Weights of a small transformer language model: RMSNorm before each block, 402M tokens.
Each number is 128 + 32 x the weight over its row's rms, rounded and kept within 0 to 255. Layers, rows and columns count from 0. Numbers have three digits each. The size before them is the row's rms in percent of the matrix's.

# q: layer 6 attention query, 384x384, rms 0.118, rows 175-194, columns 192-223
# k: layer 6 attention key, 384x384, rms 0.12, rows 175-194, columns 192-223
# v: layer 6 attention value, 384x384, rms 0.14, rows 128-191, columns 192-223
# o: layer 6 attention output (transposed), 384x384, rms 0.183, rows 128-191, columns 192-223
q175 087:119136159149131097079147099151145218106160174154170115127184103092119150099129089142073077093087
k175 084:125104084151084108117131135124125098110188188129148121112166106100101210088096130109163162147088
q176 088:115100115126176177090132116087131160115164114141130132104171162135134161154167104109142099188108
k176 088:166107146097127076152119157133121164121191079158110186155122134158099115105099127088123174122141
q177 089:095192166068113181129071118037118087171144122109136150107139117128095142123119136120146082094138
k177 089:163131177164126166123110156135097208165175117085121089151156123127109111069199157136156128048137
q178 094:186120057094114104165129106149180083125125150078141116129110133116149073163130186172088168127174
k178 090:102177096111076129185124103118137137143140135213168138194061094144165113164074168174071106162140
q179 084:131191116069122216129085106113141135137079122113125121099066159164131108093072158083151161081147
k179 081:118131102135124175139134121128192161162104148116085101162148143071084133096171116102115137115086
q180 089:122085181166155103127085159094137150130195157162063143097103131118154108119182084145108065151124
k180 086:145164104107171140143122128102104106137159125096076159145131101201121115213120177115147107086143
q181 087:080187092085107115111096129185116145115132160151127106175129109128107140129140181125123134156139
k181 085:124135147049149103148103112132141139143096099133146110140138127133149166166175120117154114158146
q182 085:093152100096130108127120110134074196106071124142147118132160158155139110180113142109058141062098
k182 085:044143125094219179073125138122126123102125118103093089178134188159093121103097124135136091128186
q183 081:112088122096122163120102109144153101181130119153081183180187126120095111152109113130107139137146
k183 083:067122110093174176197139126190155152099118107178046156160143107130132124228104158136115148082125
q184 084:116097126086065159148141117138076168102140107124100107111177104114183179151200162125099113235144
k184 083:152126100130121155183152143167128128067095107220105163124152144179137065079135106164079079162131
q185 086:160129123159137138153113159121082115127136147156036066168129126179186135157158169146083142156154
k185 085:123142163104097132135070219168110142126107079106134138119130141163107209117122111192175103091142
q186 089:218109121072128157184107140127141140185118113090173194115150080142120127125172202142083125100118
k186 087:171157163146131101131134108080090102090166155097141084053161130191115155075217186165138126132136
q187 076:081069147075095117137115101156121128116137133077171190105206117161114143093185134132105160172122
k187 077:131072091148166116135119130095107100134139073171127149103127176166098134171177137145090146096133
q188 080:164106154143174075136154091063113074161135179083169137149067134136146180142130075139123161169126
k188 086:123067125121157212120130158135156131121145074101065138130153093129093099114238125144170169150109
q189 086:146123101097112103117146172092132168115096120129134136133103097151092093091116137100098069095095
k189 093:137106140169122184117124127090104135132105161104117115111081119151132112162155165146048108157156
q190 085:163118154106101092114061080114124048153155136139136143068094179130115146150131122103148150140110
k190 085:116142100090147127124102085103106166145105061190133112165115133153115106163107119118188125173058
q191 083:200115075138163126086144129115071059130141141110105107154117108119146153102204118080149066135091
k191 084:118156166163079134131096158167121169172124127146164110147193094121165162063096078098146135152120
v128 092:102131184143114119135119136117111101116131110111157074127109133125100142126176164169124075159188
o128 096:111133154112096153129139108080079091134143101154163121125121156109133135095133138137163100100170
v129 088:129134081126147138172178064153147146110137152168183095170172128160205085088087105147085087150151
o129 094:120114159134113123144171091139132110146131137155141081154160106084187099098113166152087090142141
v130 089:142140106128146086158156127144125139154119185136123043081135106088158161131134072138136129138138
o130 101:156074133155146091118125093165164140130132151107142084126175088118180139171101104171146147097158
v131 093:125132124146052120081118118127074130126130144166106074131135065131181117145171087152110099152133
o131 096:131146115119094129064159092150065169141184125167144118087109094133122117134135161164111092185091
v132 090:125143133122129088178105101127147109149120163117175116117183155130210130159095180110162123153120
o132 100:069129128147105118150058125131145102114089136158166159137192165135174104169119163099149123128115
v133 095:149137100051171137153138133136130133166117132109167137136099136131102148110082102089122151108087
o133 106:133150112098124143156135111047068098163148170091202127108078129155102139129094118121134113120051
v134 081:160152063119106154102140088128166136088156078157175149147125139109133139146116144087078105175067
o134 092:148141125097078147127139113127097093099128069147119131156118117157169121122075163100069099167121
v135 096:139111149125145141108113129103128160120130078155124160183142144165160078108112106159116088081138
o135 094:163126110135162117129107068196145141110105080156129107163136094137129109061129135173091143074123
v136 101:118133150142149158169144120125132149128130106132145167106175174135135047141140138125129122085135
o136 099:132150153144177141152192068136133146117105116115116160151141163180124085129166138103168108108107
v137 094:198165114134168136149151147149120112134146145126105148171162088194118157130141094142086137140124
o137 100:161191142157149149125157140160129095129131104105108226157191044183185112135122101146089141107079
v138 092:146143122115103094144147084113114127068081096159080072129137034126160105140108153097069093090095
o138 094:111142107092103132103191151079071106099090136177122113102134063114120113126146110101082105128098
v139 094:161091178095097133094115061144140070103152132129134160150170077107150079093169145153198132084121
o139 098:130143145103095144113079094089149096129129128149168191137134099095190120125162144146133132101160
v140 094:147121123140133121102114159114109214152146160136099127094174130184141171194147077096142066096074
o140 112:084123100124118171123132159125108148152133110158134189114162138204128216107118138057102120138057
v141 098:175142059149215123116122132091130129142174142082140145126125133114111106180086111123111141119125
o141 097:145149073114206098162160153116079091145127166146170134124095153162135078176099105100118095134148
v142 095:131099145189202140149106093177140160137182137083087140100115109206150095128156103111130123138112
o142 104:154076135131130134097138071193089101163168112108093089048104110177155098105132072107151109123121
v143 090:141155202154190109150129105146144113088143127069131132102132081067130098184162157120067170115153
o143 093:112120167110151177129109092116135099153106123040071106101141131071143126111153139128093220150148
v144 087:186145085133155195128091143055093123084137038160168117126146080133163129128098157114142083138096
o144 097:137173105139138116123155156112116202114136063226199154138108086154128143056127170109158124144139
v145 096:106153099126110171088099131183130140081175135075119118191166110110107167161139118121121129092116
o145 103:153153177101161137105173217110111140062152138052130112118178152143100130125153162137118081118080
v146 105:145085152126128132130138158101101092113124135147138111142120125080075089119105154100096154149140
o146 122:095106141092112127161147096111157113132128146095086119131130126105106135155129068062131148100088
v147 092:118096091116117101173155146118098100155123066103148123103135151145127123146143134145135188095083
o147 095:102126121137136107158139112105134092094120055110159144095134172146178152153145169144164121052110
v148 095:133144128114143129125174168091143125096091080211062093112127060152199110184131137114092108112110
o148 111:153161121152144131137146114128114126091081100143125139149107061128160076134116164202093092110118
v149 091:130161105119162123047101087091131091084133174165147092128094108159147140156138172170094073125111
o149 099:145161101077138130110126115086157080096094142159149096118109114142135098106115171165092097106154
v150 088:127084103107171074114167061145118131143150103171174170055101132138154112115125132091128139153197
o150 093:074085136166127096105196053112136121119119113163170185089141079149124077142137159093106126131171
v151 112:116154199130162099148173124144143126152081132113114120229132120178131129146139086137133131140126
o151 124:101144110139203113148197097119091107165121154077119141172129145157119154094143077132178115145140
v152 091:123098167145109104114116091123154162161110106124117130170129096150091132133121127107146124145084
o152 106:128092151112139167118144111137171141129102136106092154186132123166122145125134114090119131145102
v153 100:040143099123202101143088137180106133147137085149137136135126124061094124088180127143145058155134
o153 109:040093128110146104135179128167110165121148081142166123119116164161119149088192116114170109168158
v154 095:144126163124128184152041152130160136152120132109136061073170138145115158143154144125181099135147
o154 106:123149159120106172147000165120121173127107109095130139090160165110088167140158107126171115104136
v155 110:134084182050108134140050143162154193153132150119134179153115169156077132120124191128132130124134
o155 126:126100160062119151160056109140127173113185183173148123126050183153101143084104157102120142150107
v156 096:109059128103150128077069105123135132101133110177136151144166094077125102092126086111143152088072
o156 107:139069113109124135041092095124138138124147124176175136119115112108126120132118034129149135107076
v157 091:136115102110109149110138157165129108123114120087112159127149149110114116089156214131131145124052
o157 096:149126131145142156137157159066127047134141111108123219099114161065125138157135139104114188103119
v158 090:098071114163128094132190196161099107136123168121118059126140147126122151103159091080186118123119
o158 096:123052166165163134140126180097116120164136120110120082088120150138148166111172118041165116128121
v159 095:175152132056147149134172196197165114147089128102095129109096137175107147164158139117086047081142
o159 095:167141130101146097163169183161153101116094147070061137164101135134093128120068124132094080058123
v160 094:161086177086168131135099089137128130149143126127143121171136112171139092103093085127146106153206
o160 097:143143154091146147126072100160125145095120151117161122144168070173123131092094094122128107140150
v161 098:158126101113107101113184128133126120090161151127167154109111127127140136135088168108156092164121
o161 108:116123106140168101127186128144098164139125157093164119137118117127138152126108163072130094162128
v162 096:071178160128148135125096088144157099133142124126083125110169171095148114198116099115176181087132
o162 099:125132108098174107088120121174121121149159110142124160128161120158153087123124143094159192076092
v163 098:093086130099163064164102151093146149118120115132159093125099134107092137169131146154090130160173
o163 139:074113141130162068136161157110140107140081051137147077105149128107151099143139161146121124199199
v164 093:143154157129117138166078159051140102164128104114107165111117196134086157137106101178084150127116
o164 105:187110153128172110132140156087141081166103094129113157117143158175078133149127087173127147127099
v165 091:124111106123147102080068134095124111183081181169129023174129135171173146152145130115127118137149
o165 094:103113095095114128128084111145170127144091164162144078193129137139152182126116153121127139105130
v166 084:111104103141150163111144164104124144126069144137153146086130108151102129186140154125163117134088
o166 094:095118098151163182101126188114147145109085152173144174090134148171100085147141206127147169138127
v167 097:112206076110160111145155124072114136156110155152081097132148133136099116135156113131104098142093
o167 107:096143109092153157122091113117141184146117137132104122135144151155120143184177147106131059169118
v168 091:115143100175187154164110139084133073097147124163128134111127188115115064137159091151100152054152
o168 094:135141092145170172141129111111106107128147145155131129101126198125144098109141104155138169142147
v169 100:147090089114087116139139129170162103129130125110115146153139142088156173056226092158120117156107
o169 098:154132106166119139133112118109059136145208124117120129125117177090156165176185153171115137112124
v170 091:161117127106069050129173175095160105150122095099109142160155171138125056149124122101134083136158
o170 093:158124119114100134094203102067155083127127152052078166160136188127100106138110088107126110124144
v171 090:088134127141114159134092147154167138192128134097145107130155140139104137061090087045173152099147
o171 101:113135125126115141128112152148152140169113117123165120128137139186086144080089131059147122105113
v172 097:074109105101139161126099184125163110108114169126157151124160143100150179114083145104083102113132
o172 107:073157107122156152129107184173137123093122138140122128132116119124173142125085144098075103076169
v173 103:119121129158141067091068113081140102137102114091122079126154100123103123110077138073173127108144
o173 110:136150143095106175097054120139118164124160134118145174155121104147090126114114076079178114099080
v174 091:097109157112162089129107151077093150159151081113144137163172137101148135155117190156100065151056
o174 098:142116134160131099141091155137137141123143091128154056165168100109107135095122151200138085082102
v175 094:204121123132163085134131186132118093103020122091166142123125195086122097145158087183101168133155
o175 102:154121174123141103154121186131157093105066075108172153110135170091127119117079083191089163134112
v176 090:126142164129138147201113102143154092141133138152159129134147145134155066155168099169132157110115
o176 108:155143151105177134121111149097153160168126147122111130104144148151151133128152126112125131116100
v177 091:169147158104124102173107096117064115163143148093145132104132156181126135054183098078134114103135
o177 109:159146154075121110162130097118119088156121124098101133092137120147090114081165131096078099082158
v178 097:147158092086195072141152091086168155154169143105115178090081089067156097122154121124205183136097
o178 095:134146100108125115145142061128134152177176121091132159103118151104125084106098136149185155126060
v179 096:128102142164183150114167213159109171148108097107109156126114162090177181151131123135135169170110
o179 111:128120136175163159134200223157079190145110136081133135114129170167122171152082163091118121174099
v180 098:172112168206164106120176148137084083096103113094151132145147114123124106054153173097137133163127
o180 101:172097140173133088122179147134100106116072121087167139138095115157115130092191129130115117155137
v181 103:163119128126142101169114098052048135172133120150156123133149130194177124097092107111148155139107
o181 098:082097160110207135103103099089096109153089099159174128173140116193188100113136148123117115139171
v182 098:142136101141076127110141106154168167116135103161147090162095130142082133113102139092137077094090
o182 105:123125133158103112112157150119120139108191141149141144120107109155102114120123099100167092087091
v183 093:150114106122132144145129098113171101048064056121109083170126144074112155060105123123101146157134
o183 105:164103085123141117127128069074150095115078092122106135132128115077097158105150089066144138182183
v184 096:110113180148117151122128148095186175097102156138127153124095126139133076110145155162094190150112
o184 102:125139147135123144100115090122122157081147134124138194135086130117088105134141097154125157108134
v185 083:171150146142083103141056134135136090157135097106188150119102217094112161124132134123153116108107
o185 100:121137191143090172093082162149130125119162127089189145132080174098082142135194105113165123085106
v186 107:073133152141122122087168080133221090120097126195097187132099131100105110115100120126108135195128
o186 120:105100098170096107115139097114170119143106139144085181121143120096144126063094113098076129168141
v187 105:074135147155147173090121154198109153088162107182160091136048140145174097069073149114174108146093
o187 102:088119159108193122135083153112063123087163105185157122149095094174168079076117110106120070160125
v188 096:065140113157153092094163113203147126144013111146176043158120075150148108094100140136147124115135
o188 104:094156123135112118108168102183179150101049133160170065148117110170178128134108090134120127105133
v189 095:144175156131160116061076144109110168160124129109137133131126121167088115155175133138152105111168
o189 126:077140148126192165106114100056113112154109140146164150059106177131167141121187122141139176161173
v190 095:119124148113117109097110133098099079127123136126158135096096143121106119129124104136076185135170
o190 100:101138107138123121105144084114095072151135102107150169121110089147146151144135148151133188169179
v191 089:197109163106052104172174131143140090142115138157074137111168118125126144195188086149128102170130
o191 104:160162147135073095164165132151156086118116149094081125141124137126102144176110132134097147160093
q192 069:080102103137105140078122169121093118123135081180110105164111098162127112230100118162188149146121
k192 085:126156153069098143106124136066098104133197160036184136139156138134112099093111080104118094151145
q193 064:090095115195104114119098091089123084128127134145087137113083072101087184186146142114107148158181
k193 074:081148131100104154148126158112140131118140163073139145125121159098185117084075065045119158101140
q194 072:084117159140151097142148110142119112113167148110147168149125150093220061155183110080068118112115
k194 073:143198124166063130092168142151064188176155159133068080114137163138121102163171144162123156129137